Each number is 50 + 10 x the weight over its row's rms, rounded and kept within 0 to 99. Layers, rows and columns count from 0. The size before them is the row's rms in percent of the matrix's.

# q: layer 2 attention query, 256x128, rms 0.16, rows 0-26, columns 0-127
# k: layer 2 attention key, 256x128, rms 0.165, rows 0-26, columns 0-127
q0 109:41 27 48 48 56 57 57 70 34 44 58 51 51 62 46 45 60 45 38 46 43 39 49 52 45 33 58 51 48 53 54 49 54 69 49 73 35 43 31 48 41 50 50 47 36 68 52 34 57 55 52 46 50 34 42 30 66 68 60 52 46 42 36 63 47 43 50 50 57 56 34 47 43 65 44 75 31 36 57 42 47 47 41 49 69 41 60 45 68 45 49 69 45 50 41 53 62 45 42 45 45 56 41 49 50 42 64 45 44 56 50 75 39 43 57 51 49 44 50 59 61 39 42 38 43 46 41 47
k0 098:50 69 42 41 46 50 35 43 31 45 35 59 46 59 35 66 57 56 51 46 40 34 58 41 65 50 35 51 56 50 57 46 59 58 46 63 32 64 43 49 53 56 46 51 60 53 49 52 27 60 30 72 64 32 57 49 35 63 64 48 67 42 55 40 55 52 46 52 54 57 58 50 44 39 38 51 35 48 65 67 66 37 51 65 55 51 57 50 56 66 57 45 34 29 39 55 43 49 48 48 55 56 31 53 57 63 50 53 65 43 37 61 48 45 39 52 60 57 54 53 59 33 41 50 52 57 50 59
q1 093:25 41 68 58 47 53 52 53 39 71 66 48 52 47 40 48 48 58 48 56 52 53 62 52 26 50 61 56 55 55 58 59 52 56 58 46 41 51 37 60 41 44 40 44 37 50 31 50 49 32 62 34 51 51 60 44 62 42 53 48 49 47 39 53 42 49 41 55 54 61 27 66 44 33 52 52 37 33 62 43 44 50 62 38 61 49 56 48 68 53 20 54 44 67 48 66 54 49 46 31 59 62 45 42 52 37 38 44 41 51 45 61 37 48 49 49 43 61 51 71 51 39 48 47 68 57 50 42
k1 105:41 34 48 58 76 51 54 55 40 56 36 45 48 62 52 57 48 62 47 64 59 41 59 51 49 44 63 65 49 46 66 50 41 58 46 48 48 37 33 34 35 59 55 41 43 50 61 54 62 55 44 66 46 40 56 63 59 67 49 49 48 40 43 63 30 52 55 58 68 63 59 40 44 61 59 42 44 36 59 49 50 42 43 52 43 55 61 68 62 37 55 56 35 33 58 63 46 42 74 66 47 54 31 55 51 36 46 60 49 40 55 56 46 56 75 59 50 40 38 53 67 40 57 54 49 51 52 53
q2 071:39 36 66 41 57 52 62 61 49 81 52 48 49 59 41 54 45 39 40 46 53 31 54 61 33 54 48 52 67 45 44 48 52 27 39 35 61 55 57 53 49 42 44 42 57 53 36 45 56 32 57 43 38 43 57 43 50 51 43 55 46 48 42 62 39 48 49 57 60 54 43 52 37 45 45 38 40 24 50 63 40 61 72 48 48 47 50 53 43 43 49 50 46 79 45 38 46 65 57 48 74 55 53 24 52 57 46 35 45 45 49 42 39 33 55 62 43 59 49 55 51 44 56 55 65 58 53 45
k2 083:47 39 54 66 66 57 85 58 45 58 62 59 57 60 44 49 47 52 47 45 47 46 56 61 43 43 54 51 47 44 62 47 46 64 55 29 65 34 52 70 28 37 60 48 51 50 62 40 61 60 56 52 45 51 57 43 49 53 55 52 38 63 45 42 68 39 51 24 44 57 46 59 44 52 43 52 60 56 53 52 49 75 66 46 37 74 43 62 48 57 59 59 47 44 45 51 41 42 49 57 45 34 57 54 40 47 65 48 44 46 37 41 57 37 56 50 50 50 57 33 55 56 41 33 56 53 37 32
q3 101:70 62 42 47 53 44 52 54 62 48 38 50 46 52 67 40 43 40 54 47 53 56 45 47 67 58 41 49 56 55 36 50 44 30 54 41 55 43 70 46 52 54 64 71 71 54 57 59 47 50 36 51 55 57 41 50 30 43 32 61 61 35 61 47 69 69 58 36 32 27 67 48 52 56 60 33 58 59 38 54 66 54 50 60 45 50 46 57 38 52 66 29 55 41 59 36 51 54 49 56 57 38 42 52 47 55 51 54 50 50 55 50 62 46 41 54 60 47 53 47 47 68 49 68 41 59 53 68
k3 098:51 43 36 54 35 47 54 35 58 59 59 59 55 46 40 48 55 45 70 34 55 56 52 56 33 47 41 34 39 56 48 52 31 44 35 54 58 61 57 58 60 38 53 59 44 46 44 51 45 44 61 46 63 47 44 32 52 41 37 52 61 58 47 67 52 52 53 48 43 57 51 77 53 48 29 62 70 68 50 59 35 60 46 43 46 32 49 54 27 45 40 62 69 70 39 43 45 49 35 44 46 47 63 41 59 58 35 55 66 61 48 50 42 48 44 63 39 38 53 62 58 42 54 44 63 47 48 48
q4 097:51 69 54 59 36 42 42 26 40 40 40 50 60 50 61 36 47 56 39 61 55 52 35 44 45 37 57 42 53 51 63 53 50 63 44 54 50 47 55 59 39 39 40 42 36 58 46 66 55 51 37 38 61 42 39 66 55 52 43 53 56 51 66 47 50 52 59 45 66 56 53 56 46 60 48 56 55 51 63 65 60 64 57 57 37 61 44 67 37 38 76 40 69 45 73 50 55 44 41 39 48 53 61 63 29 42 53 47 54 60 40 60 62 57 55 55 55 72 47 28 40 47 44 58 40 49 59 57
k4 113:56 56 51 44 57 46 44 60 57 37 55 57 43 51 78 38 52 59 61 50 48 60 52 40 58 30 60 34 67 50 27 46 45 55 60 45 41 57 55 63 51 55 43 61 40 55 39 44 44 64 55 37 62 43 39 41 44 44 66 48 43 50 48 44 31 57 53 55 44 38 40 46 51 45 47 52 27 56 30 38 59 62 32 64 55 49 48 37 70 51 51 46 47 64 62 53 71 51 44 47 56 25 53 47 56 46 50 33 43 53 44 52 56 65 45 36 56 68 41 32 51 50 39 48 47 66 50 62
q5 113:42 35 36 38 57 43 65 55 62 30 45 59 53 55 61 28 73 48 64 44 46 52 57 53 50 49 40 47 57 39 54 46 67 40 40 63 44 45 51 42 58 72 54 50 48 38 66 43 45 71 44 53 47 34 42 47 53 47 53 49 49 36 49 52 45 45 54 45 67 56 45 49 49 73 51 68 30 37 70 55 44 50 48 56 34 52 61 44 52 45 54 68 37 63 50 42 66 66 46 61 51 42 61 57 41 56 61 53 47 51 53 48 52 47 53 72 58 46 55 52 49 34 46 52 55 52 41 79
k5 099:57 55 56 56 61 44 37 42 35 43 62 43 61 65 38 60 53 62 36 46 47 62 46 48 49 35 28 38 48 52 36 48 42 51 47 58 35 74 51 64 43 57 57 53 71 55 57 64 45 67 46 76 47 46 40 50 40 43 73 43 62 34 51 53 52 39 43 53 56 44 73 51 50 33 28 56 53 63 40 55 63 57 51 53 49 39 62 47 58 52 46 56 36 54 41 59 48 47 59 56 52 56 42 64 32 46 65 49 58 44 55 71 60 40 42 56 60 44 60 50 61 58 45 50 58 60 52 58
q6 087:67 55 49 45 61 55 52 50 51 57 48 43 38 60 69 55 56 59 53 57 53 46 49 60 44 40 39 43 60 57 42 40 66 32 36 52 65 40 62 43 50 43 66 57 58 54 51 45 44 45 41 66 40 36 61 62 45 36 40 51 64 44 65 47 68 66 54 39 50 29 52 30 44 74 53 32 61 54 40 54 64 59 50 53 28 54 50 49 39 46 72 50 47 39 52 40 47 56 49 53 56 38 63 44 38 60 56 57 45 45 59 34 66 53 52 63 57 61 49 61 51 70 41 65 45 59 54 58
k6 090:51 38 28 56 43 32 66 44 56 68 62 54 69 42 43 55 60 49 55 45 46 49 36 64 39 44 50 49 46 44 34 44 33 49 30 57 44 65 60 50 59 29 60 65 50 36 45 44 54 64 43 57 52 48 50 50 62 58 58 66 59 47 42 70 75 52 54 55 62 48 50 63 46 62 50 60 58 61 36 45 33 34 55 26 40 41 49 50 35 41 37 59 63 57 38 36 54 54 41 49 57 58 55 43 44 52 42 58 46 50 44 65 62 51 55 61 49 45 48 63 58 36 55 53 62 44 46 50
q7 104:59 61 46 40 58 48 59 37 74 51 27 50 47 64 68 54 34 59 45 57 51 51 47 46 59 59 41 45 50 58 40 45 41 42 42 35 60 34 64 38 48 60 66 68 56 44 58 66 46 49 47 59 47 64 44 59 28 47 49 60 63 49 61 37 60 63 69 43 47 45 56 54 47 59 45 35 57 53 46 59 48 49 46 52 45 49 55 56 37 55 63 37 57 29 51 43 51 57 61 68 42 53 60 47 36 45 52 51 32 54 40 28 70 44 45 65 64 59 52 51 40 51 51 56 34 68 54 52
k7 098:53 51 42 39 35 47 41 62 69 42 63 37 43 38 41 37 55 34 58 39 32 55 54 49 52 46 38 37 42 49 53 64 67 51 66 49 32 66 53 61 53 41 46 50 45 51 49 55 43 58 72 56 66 48 43 43 34 57 42 67 67 50 50 48 65 46 48 43 49 35 39 66 57 57 41 52 53 72 44 58 45 48 33 47 57 39 52 51 37 64 56 47 61 68 49 46 49 65 38 47 57 55 59 46 47 68 45 45 43 65 52 55 57 80 34 51 41 49 45 61 47 44 39 53 62 51 57 44
q8 088:49 52 43 49 64 33 47 42 53 38 45 59 44 56 58 35 41 60 61 54 34 54 41 59 43 61 62 29 51 62 56 48 58 51 57 51 36 57 49 40 46 61 54 53 67 50 45 48 57 45 32 51 43 30 46 54 37 27 43 48 57 53 52 37 61 65 57 38 56 39 53 59 50 79 40 41 61 44 57 75 52 52 54 38 31 42 48 41 43 42 63 56 62 59 55 43 59 47 48 51 46 60 48 34 51 60 50 56 37 54 60 34 54 57 49 69 45 47 73 52 62 46 47 68 51 48 36 68
k8 097:61 33 53 61 42 57 51 60 57 60 58 54 47 43 36 44 56 54 51 52 41 42 36 68 35 42 52 48 29 41 39 48 29 40 45 51 37 56 49 64 62 38 51 52 71 50 46 64 38 51 55 35 58 47 51 46 55 61 44 59 57 35 55 56 47 49 48 41 57 41 55 54 57 44 20 55 50 45 36 64 45 55 55 61 59 30 49 59 53 51 42 48 52 49 32 47 59 73 63 34 46 61 56 49 51 44 62 44 69 59 36 57 54 56 51 57 43 24 44 53 65 53 64 68 53 67 54 50
q9 110:73 70 46 44 57 57 49 41 43 54 45 44 51 47 77 52 56 54 54 45 52 68 36 44 39 54 53 41 47 47 31 34 64 36 49 54 55 39 70 40 39 53 54 49 72 43 66 50 42 52 55 54 67 57 44 53 31 40 57 52 45 52 55 53 30 70 62 39 47 45 57 58 56 54 54 38 57 71 46 61 54 55 56 41 35 58 54 48 46 57 54 39 50 42 59 52 43 53 52 60 22 45 65 65 42 64 51 60 59 46 40 35 57 53 53 58 60 56 53 44 38 61 68 60 45 52 54 64
k9 099:70 59 48 31 42 40 52 48 48 32 74 46 50 37 48 60 63 40 48 57 53 64 55 65 57 44 48 44 50 60 45 30 54 40 28 49 44 70 61 55 72 53 30 58 45 45 45 34 38 43 45 41 48 56 52 48 36 60 34 51 52 58 48 45 40 54 41 61 50 35 53 49 55 56 54 71 57 43 55 50 45 35 47 55 50 47 43 33 41 40 41 67 39 69 49 37 60 68 39 53 68 57 66 33 46 40 61 51 54 49 49 57 60 46 52 51 57 63 41 55 56 56 45 36 41 54 48 53
q10 090:36 42 49 42 53 59 50 43 39 52 65 49 57 47 41 38 60 50 32 46 52 40 55 37 50 42 40 50 45 45 35 36 43 61 69 58 31 55 42 58 44 37 47 35 30 35 50 55 48 62 59 48 65 52 42 41 71 69 58 49 45 50 34 48 41 52 58 49 49 61 30 51 60 24 49 51 37 52 49 40 45 52 50 47 63 54 58 46 51 47 23 70 63 56 42 54 50 43 46 48 45 44 52 57 56 44 39 55 59 42 58 56 34 52 51 38 58 37 56 60 52 29 61 35 53 42 73 49
k10 077:53 47 48 41 62 52 37 42 55 44 52 63 33 61 54 47 36 40 52 55 39 51 50 41 57 46 47 59 57 66 54 66 50 48 38 56 50 52 66 44 43 51 30 51 28 41 52 55 57 42 41 48 55 61 30 54 52 36 36 45 24 46 53 54 63 59 44 43 56 43 55 42 40 55 64 57 60 44 38 56 51 42 48 48 49 49 65 47 55 36 46 54 44 57 49 60 42 23 50 58 43 61 32 61 58 40 48 40 36 47 58 41 60 51 27 46 68 80 66 46 49 40 44 32 59 51 41 56
q11 086:51 52 44 60 51 48 56 59 55 52 42 43 33 54 35 48 50 63 36 62 46 37 59 53 53 44 44 39 60 53 47 50 43 47 46 41 40 55 61 52 45 52 45 81 70 41 54 63 39 57 28 58 42 43 46 67 31 49 46 55 64 61 51 48 63 49 30 30 50 53 59 44 50 55 42 42 45 63 46 63 56 34 48 51 41 49 40 50 33 40 59 47 63 53 59 30 47 54 63 57 40 25 39 58 53 56 50 43 48 62 36 46 59 56 62 56 72 49 52 48 50 42 40 58 44 55 24 33
k11 093:38 38 48 53 30 41 51 56 44 63 40 35 48 63 62 42 64 26 50 33 52 44 48 40 43 43 47 50 60 48 44 42 54 55 49 56 42 46 55 48 54 22 71 49 45 58 41 53 56 45 62 51 56 47 55 59 44 49 38 59 61 45 38 56 54 42 47 45 39 32 36 67 68 50 48 41 66 68 54 46 62 35 51 61 51 45 52 44 35 69 38 48 58 47 49 38 49 60 44 40 55 51 50 47 31 75 41 51 44 59 42 56 40 34 70 53 42 47 35 55 52 44 42 56 36 70 43 40
q12 108:32 52 70 47 65 58 54 36 22 56 61 45 49 69 36 51 43 41 38 45 53 41 49 44 49 45 45 67 49 41 25 52 60 47 60 45 36 54 50 65 51 57 72 53 44 49 44 45 41 57 49 35 50 46 38 53 51 51 75 42 49 55 56 46 40 42 48 49 47 58 48 56 59 26 51 49 49 54 51 37 57 46 35 43 68 55 57 39 55 56 49 52 63 48 50 56 63 44 37 65 52 39 46 63 52 43 43 50 58 42 57 60 44 49 69 46 63 44 50 43 64 43 63 36 46 32 76 39
k12 097:46 58 50 68 50 50 44 42 65 50 51 55 35 49 33 54 39 49 48 39 75 62 77 52 60 53 69 50 54 55 43 40 57 49 59 44 69 34 29 46 53 21 45 40 50 52 76 32 46 40 54 57 59 66 49 64 46 43 44 44 39 56 49 55 47 63 44 51 34 44 58 37 61 45 59 35 54 35 34 51 56 51 36 49 49 62 53 48 43 40 56 41 48 47 55 56 28 42 46 63 43 45 41 46 47 49 52 48 39 31 64 44 53 47 44 55 64 56 58 40 55 55 40 49 62 45 58 53
q13 105:47 51 41 41 52 49 60 49 45 43 50 51 53 45 40 37 52 34 58 38 22 33 53 35 42 44 41 49 44 45 60 52 59 62 60 52 46 43 39 55 33 32 37 34 48 34 49 42 44 44 51 69 70 38 45 48 63 56 69 51 64 40 51 60 52 44 57 42 63 55 46 47 46 44 44 65 41 49 70 50 47 58 63 47 42 61 60 57 60 28 28 75 59 53 40 38 62 51 55 32 47 56 44 48 39 50 45 69 50 50 49 48 35 51 57 36 56 63 54 58 40 44 50 38 65 48 58 58
k13 101:54 68 49 56 57 60 41 57 45 46 63 48 46 58 54 50 47 61 49 69 32 50 48 31 56 34 33 57 44 76 65 62 45 67 69 50 16 60 56 36 55 54 37 60 45 36 43 38 56 72 29 55 34 51 45 49 57 43 52 54 52 41 54 54 59 52 43 58 48 42 58 54 38 53 37 52 62 63 42 43 56 43 48 51 47 51 57 40 61 43 47 46 36 46 63 53 52 60 63 56 46 41 60 42 57 39 57 46 38 47 53 60 61 43 49 46 57 79 48 46 48 57 40 40 50 46 56 62
q14 110:58 36 39 60 49 43 60 63 26 56 49 50 33 60 47 61 44 33 47 37 27 56 52 45 53 50 45 48 47 49 58 46 49 48 40 51 40 43 64 42 63 38 47 61 52 20 60 55 45 48 41 34 48 38 61 81 49 31 61 46 62 45 48 51 54 62 23 43 35 55 43 50 50 45 60 46 57 42 61 41 62 56 60 42 48 61 53 40 46 42 58 50 56 41 56 58 42 63 51 66 53 50 32 60 56 69 35 54 48 44 42 44 37 57 42 46 47 62 42 51 48 62 59 50 56 41 45 63
k14 095:63 53 49 47 57 54 48 61 52 47 46 41 45 65 54 43 37 47 33 52 39 41 66 64 46 57 59 42 52 58 67 50 63 58 54 48 48 53 58 34 59 62 46 36 52 43 64 41 40 42 68 27 42 44 59 50 57 55 52 45 64 46 56 64 39 50 38 54 33 42 45 71 52 41 56 67 53 49 71 47 51 43 67 54 48 67 45 61 25 39 50 34 46 49 53 60 51 67 63 57 51 27 47 48 50 55 42 55 50 38 32 48 39 31 58 44 43 57 42 61 36 46 59 61 38 39 39 53
q15 100:43 32 46 34 36 40 53 49 51 32 56 47 64 57 35 48 58 51 36 56 48 60 38 37 64 42 42 56 53 47 70 54 43 61 47 48 29 65 53 46 40 33 53 51 47 51 52 50 71 25 64 64 72 49 52 56 59 61 58 59 49 44 34 35 50 49 53 61 36 53 51 58 42 56 60 57 41 41 63 59 42 63 62 34 68 39 60 47 56 38 41 51 58 63 54 51 54 32 63 36 49 55 47 44 50 73 47 45 59 55 49 52 58 45 64 53 45 42 69 46 55 53 52 40 61 39 52 53
k15 109:42 46 64 40 71 57 60 57 26 56 45 46 48 49 74 42 40 37 58 44 43 40 47 64 69 41 44 50 47 46 57 60 29 61 61 60 58 52 42 50 28 58 45 55 49 38 61 60 53 59 39 51 44 34 45 30 53 58 36 38 60 54 69 49 45 47 40 60 57 52 61 42 41 78 60 48 53 45 63 57 31 47 47 66 48 53 40 57 56 42 48 62 57 43 69 53 41 51 57 54 46 54 30 49 56 54 52 40 32 61 51 56 47 51 57 50 35 50 52 41 45 47 58 48 35 62 39 53
q16 094:42 71 72 53 45 31 45 50 45 45 45 60 63 44 44 37 28 50 40 47 65 56 52 62 46 33 61 40 58 51 56 53 47 56 58 39 32 59 39 40 68 52 41 38 60 50 54 55 52 41 59 40 46 51 52 41 52 75 55 51 34 49 49 45 39 53 50 43 44 60 53 55 56 53 51 39 55 73 65 47 45 52 38 46 51 58 45 46 63 49 51 45 37 82 52 36 39 56 50 36 61 65 57 38 41 48 53 54 59 43 57 52 43 49 54 56 56 48 40 42 33 37 41 32 41 54 59 26
k16 092:55 48 58 54 45 50 44 22 54 51 59 56 43 33 48 42 72 50 56 60 50 49 66 51 53 42 41 37 50 42 38 50 33 54 67 46 59 62 49 50 56 40 53 44 57 50 31 54 32 60 44 43 56 42 42 55 27 37 62 39 42 56 53 44 53 43 26 32 43 28 56 43 61 35 47 55 56 63 42 44 63 47 48 55 29 48 38 53 77 55 56 66 53 59 52 60 51 36 61 57 46 47 54 60 50 40 50 35 50 48 52 50 45 50 55 56 54 35 45 54 22 58 47 50 42 46 64 45
q17 103:43 70 61 45 45 41 48 50 49 68 41 57 38 54 60 37 46 44 53 39 42 42 34 45 52 60 69 56 52 57 51 51 66 54 48 47 35 41 63 57 40 50 56 59 50 44 48 50 68 59 30 34 69 53 37 47 53 38 70 44 47 35 58 27 67 48 51 52 37 51 48 49 55 62 71 36 50 52 58 65 51 60 55 45 47 50 57 51 56 39 45 47 65 43 55 64 46 62 48 64 57 36 40 55 54 59 39 58 46 57 69 42 46 53 51 51 44 66 67 43 39 37 62 64 73 55 62 45
k17 095:66 36 50 40 41 50 35 56 34 58 54 56 54 30 38 60 42 45 45 44 43 53 39 57 54 39 28 61 39 46 30 60 46 68 40 57 32 63 55 55 61 63 49 62 59 62 48 51 71 46 52 38 52 53 49 42 48 45 48 46 57 46 55 47 50 49 53 49 56 37 64 39 55 55 58 64 73 49 28 39 34 38 51 58 65 39 48 30 35 44 55 56 32 64 37 47 53 62 46 61 62 28 60 54 53 47 44 57 65 49 54 40 48 32 60 42 47 45 41 56 45 36 42 50 49 47 44 49
q18 101:59 42 41 57 57 44 47 55 50 42 54 59 58 55 63 50 54 62 42 57 37 63 48 56 47 51 57 51 65 50 45 41 57 41 41 38 42 55 81 28 45 56 44 62 59 49 41 61 39 39 37 48 49 52 54 66 31 42 34 57 54 59 58 39 50 68 34 62 40 37 63 51 49 80 42 31 50 53 35 63 54 52 53 55 29 53 43 53 31 45 59 39 55 61 48 38 37 61 42 55 55 57 50 47 56 54 48 47 54 53 38 55 48 62 35 56 57 26 52 59 59 68 58 53 50 54 36 43
k18 088:57 48 45 56 42 50 44 46 55 71 51 34 55 44 50 65 61 40 57 49 39 57 54 64 48 42 52 48 46 43 32 40 63 49 56 33 58 59 62 54 58 13 48 54 60 57 56 53 31 49 49 45 36 52 59 66 39 54 43 32 58 48 52 48 45 42 31 55 44 49 49 46 46 53 58 66 52 34 58 44 45 57 55 54 41 41 64 44 35 56 43 48 59 43 45 50 59 71 38 27 69 49 60 38 58 52 44 48 52 51 49 46 45 33 63 57 47 30 43 47 69 50 54 59 42 72 40 40
q19 087:63 62 56 46 55 57 44 41 53 51 51 36 62 54 38 56 46 49 49 57 47 44 51 27 59 40 55 63 33 46 71 60 55 54 42 42 55 49 44 48 65 37 63 64 64 76 57 33 58 37 61 47 48 59 35 56 47 38 49 53 60 48 43 53 39 46 48 50 62 45 63 57 50 54 74 56 73 70 59 37 49 44 63 40 53 54 47 42 57 49 29 64 44 44 58 58 43 58 56 54 41 63 30 44 46 69 41 39 38 45 53 65 48 45 45 43 50 44 67 44 47 43 41 50 66 63 39 55
k19 104:34 45 57 53 60 48 69 57 33 38 39 57 44 57 54 45 46 47 38 51 47 19 54 46 73 65 55 47 61 58 68 51 54 53 52 48 74 38 49 39 50 38 52 55 52 51 63 32 54 48 46 49 53 50 51 34 47 53 49 58 47 49 68 49 57 66 61 61 47 50 48 37 39 69 63 48 57 40 57 44 52 51 35 48 34 74 39 45 52 39 66 57 46 46 54 52 38 38 62 51 52 33 37 38 55 49 46 49 45 49 59 42 52 38 51 41 50 66 56 44 28 53 63 37 31 38 51 53
q20 106:60 43 52 67 32 60 46 46 58 53 22 33 47 32 51 37 66 63 66 65 61 59 40 66 55 68 46 33 39 44 64 62 46 53 44 55 55 57 38 43 48 71 50 43 48 49 40 49 65 48 54 61 49 42 51 30 54 40 41 46 49 49 40 60 41 42 53 44 43 41 58 44 47 47 52 65 39 43 44 56 54 46 50 39 47 56 51 66 51 53 55 47 41 58 62 69 58 38 48 41 62 49 61 41 53 30 66 40 48 59 48 60 52 53 49 56 24 47 41 53 50 43 30 61 47 66 62 45
k20 108:30 53 62 64 72 70 65 53 42 52 38 50 61 52 52 63 38 54 64 62 63 43 52 43 39 46 63 56 58 57 49 68 39 41 44 59 40 35 35 65 49 49 49 40 57 64 49 55 39 48 46 51 45 38 55 71 42 59 53 43 31 39 42 24 48 44 47 42 59 55 54 42 53 49 43 53 28 53 51 65 55 61 53 58 37 55 57 66 82 52 39 65 44 45 51 62 67 41 60 63 38 55 46 56 53 45 53 55 52 41 45 43 54 46 48 46 41 54 51 50 64 47 55 50 61 38 58 57
q21 103:44 36 54 50 51 59 42 34 32 51 51 47 48 38 37 45 58 37 48 54 38 43 62 31 68 59 57 46 51 58 43 40 46 64 60 46 44 59 61 58 24 55 34 40 28 43 44 40 44 44 44 54 36 36 52 43 49 51 61 41 59 49 49 51 34 46 46 38 48 59 62 37 40 33 62 64 42 51 40 36 40 54 43 49 64 64 42 52 58 26 42 59 61 50 49 55 47 28 52 53 42 51 21 49 57 50 51 48 24 36 47 45 38 47 39 54 45 55 47 47 40 41 54 34 54 52 43 47
k21 091:51 33 65 45 39 67 55 54 53 40 56 60 53 55 50 43 61 35 31 43 63 45 53 49 58 48 63 41 56 40 58 61 25 37 65 48 49 38 49 55 36 61 44 54 49 49 62 35 57 48 56 49 55 59 56 36 53 51 42 45 43 42 64 42 35 48 41 51 47 57 37 53 57 54 55 47 51 58 57 64 52 55 61 45 44 58 26 70 47 54 52 45 63 68 60 33 33 63 62 55 52 50 39 47 38 69 46 35 43 59 37 39 39 56 71 39 48 74 54 50 40 64 47 44 38 38 50 46
q22 110:58 61 74 57 58 65 39 44 48 60 63 41 33 53 37 53 61 62 49 54 65 63 40 62 43 66 47 54 51 51 42 47 48 40 53 57 54 53 30 56 56 50 67 43 56 39 59 51 45 45 58 67 59 45 44 44 60 48 47 48 43 52 58 58 44 52 68 53 46 33 47 40 52 23 49 67 62 59 54 47 53 30 43 41 54 55 48 50 57 66 48 25 53 32 67 44 63 47 69 41 63 51 53 67 56 44 54 60 48 50 57 40 58 41 65 48 42 68 34 51 54 57 69 46 49 52 41 43
k22 095:35 52 30 56 46 61 52 41 48 35 44 63 46 40 59 63 57 27 46 47 77 51 56 53 44 55 53 50 57 55 70 51 46 37 65 47 58 53 43 60 42 59 33 43 43 37 58 58 37 19 33 53 54 56 55 41 49 53 48 43 46 66 40 40 56 54 38 49 52 50 41 53 53 43 56 51 31 61 62 56 48 51 63 46 59 70 52 56 36 51 38 59 40 57 53 44 48 31 46 58 37 50 45 47 55 60 37 57 34 35 44 62 48 55 38 55 56 56 38 53 35 55 28 36 61 47 47 46
q23 102:45 57 42 39 47 66 57 31 47 61 47 36 44 46 53 44 71 68 51 48 50 56 50 43 60 66 46 58 58 44 51 62 44 34 50 58 43 56 61 59 35 60 59 39 25 41 56 46 52 55 37 52 71 47 61 60 48 72 50 37 59 47 35 39 47 43 40 51 56 41 58 44 45 30 46 63 29 55 56 57 40 39 44 61 73 61 67 59 43 47 52 41 58 52 67 36 38 53 56 51 50 59 52 61 62 45 47 57 58 51 50 43 45 56 53 42 46 40 56 38 38 41 32 40 31 61 51 44
k23 099:37 46 59 41 39 51 38 57 44 38 37 55 58 58 44 52 55 27 59 53 54 55 63 44 40 32 31 37 40 46 60 57 47 54 60 51 43 56 59 47 48 56 54 51 39 56 59 44 60 47 44 67 47 41 51 48 32 46 38 39 47 56 45 30 37 43 43 46 55 45 42 63 65 48 66 52 57 56 41 47 32 50 52 41 70 30 61 58 61 59 28 78 54 58 53 39 53 42 31 45 50 58 62 48 35 52 43 47 49 69 58 53 50 59 54 44 44 44 74 40 49 48 39 56 41 41 61 61
q24 110:54 48 46 40 65 36 34 39 57 43 35 51 53 54 31 43 55 55 50 64 46 55 46 41 41 62 42 62 46 61 55 58 52 65 59 48 58 60 29 51 72 46 57 54 42 56 46 46 65 54 53 45 67 55 26 42 44 49 63 44 59 43 85 47 55 53 39 43 39 49 50 46 44 38 54 47 39 60 48 52 51 29 57 56 53 41 50 47 61 50 66 58 54 52 43 66 59 41 61 55 39 54 37 43 52 24 43 41 63 43 50 63 35 51 51 55 43 42 62 55 43 36 59 58 61 59 32 49
k24 100:52 54 60 59 56 52 55 45 71 44 42 39 34 47 42 57 57 46 55 44 32 40 63 50 64 64 70 67 60 52 40 42 48 52 42 31 41 63 39 60 77 37 62 54 56 43 52 62 50 37 43 62 38 61 54 49 49 37 46 62 65 65 58 62 52 67 45 38 56 44 58 65 53 51 38 53 61 57 37 60 52 53 37 51 48 40 70 30 38 48 60 50 55 57 62 54 49 40 60 48 45 60 51 45 68 42 39 41 56 60 49 60 40 51 50 50 48 73 47 49 41 58 68 47 62 48 51 63
q25 110:45 47 45 59 40 42 61 53 60 38 35 57 39 61 58 47 41 62 53 46 44 33 54 49 46 61 31 50 29 63 35 50 43 58 51 46 55 40 60 54 45 39 52 56 32 49 42 68 69 29 38 50 49 61 52 54 40 52 50 44 48 54 25 44 54 33 48 35 47 49 49 54 45 46 28 51 55 38 37 58 43 40 63 52 54 48 39 33 47 56 47 46 56 45 40 57 30 32 66 62 39 46 37 45 50 39 26 59 45 53 30 41 60 54 37 54 57 46 55 34 48 44 52 65 42 54 60 58
k25 101:33 55 38 41 57 60 61 77 42 59 28 37 45 62 66 37 58 56 61 53 46 42 73 41 44 68 58 52 47 42 64 49 67 64 37 51 34 48 46 54 64 55 56 55 41 52 46 38 46 39 43 57 42 57 36 49 50 55 25 59 51 50 61 48 41 36 52 47 44 54 47 62 49 60 31 45 55 51 53 25 51 43 38 57 59 53 48 47 63 58 67 25 58 60 56 57 56 44 52 53 48 45 48 57 35 63 63 30 46 63 51 53 38 56 60 53 52 52 54 51 51 41 62 54 51 52 46 41
q26 110:54 61 38 58 51 56 51 48 41 67 33 43 47 46 66 56 47 46 53 58 53 34 56 38 53 72 43 49 49 51 29 50 44 52 46 44 24 60 45 55 21 55 73 40 59 56 37 62 12 32 45 52 49 42 47 38 39 60 53 52 58 68 55 50 59 37 45 62 41 36 62 55 54 57 33 50 53 47 53 40 49 45 40 51 39 36 47 45 46 46 60 48 66 45 40 32 54 57 55 49 55 33 46 50 62 47 55 52 40 44 61 49 50 45 47 41 63 54 56 37 51 48 59 49 39 47 50 48
k26 107:35 70 60 60 53 52 53 66 56 49 51 58 36 47 48 55 51 67 64 53 66 33 45 45 30 34 51 44 60 48 68 62 51 45 64 37 43 44 34 56 55 58 39 40 50 43 56 32 50 48 34 66 38 51 51 55 59 53 43 25 47 36 45 52 70 38 40 43 48 45 41 36 51 48 46 47 48 43 40 52 45 50 48 46 64 73 47 29 48 40 40 48 54 37 64 54 45 42 61 31 55 50 43 62 33 64 41 44 45 66 35 38 52 36 59 53 55 52 35 58 50 44 57 43 49 44 52 50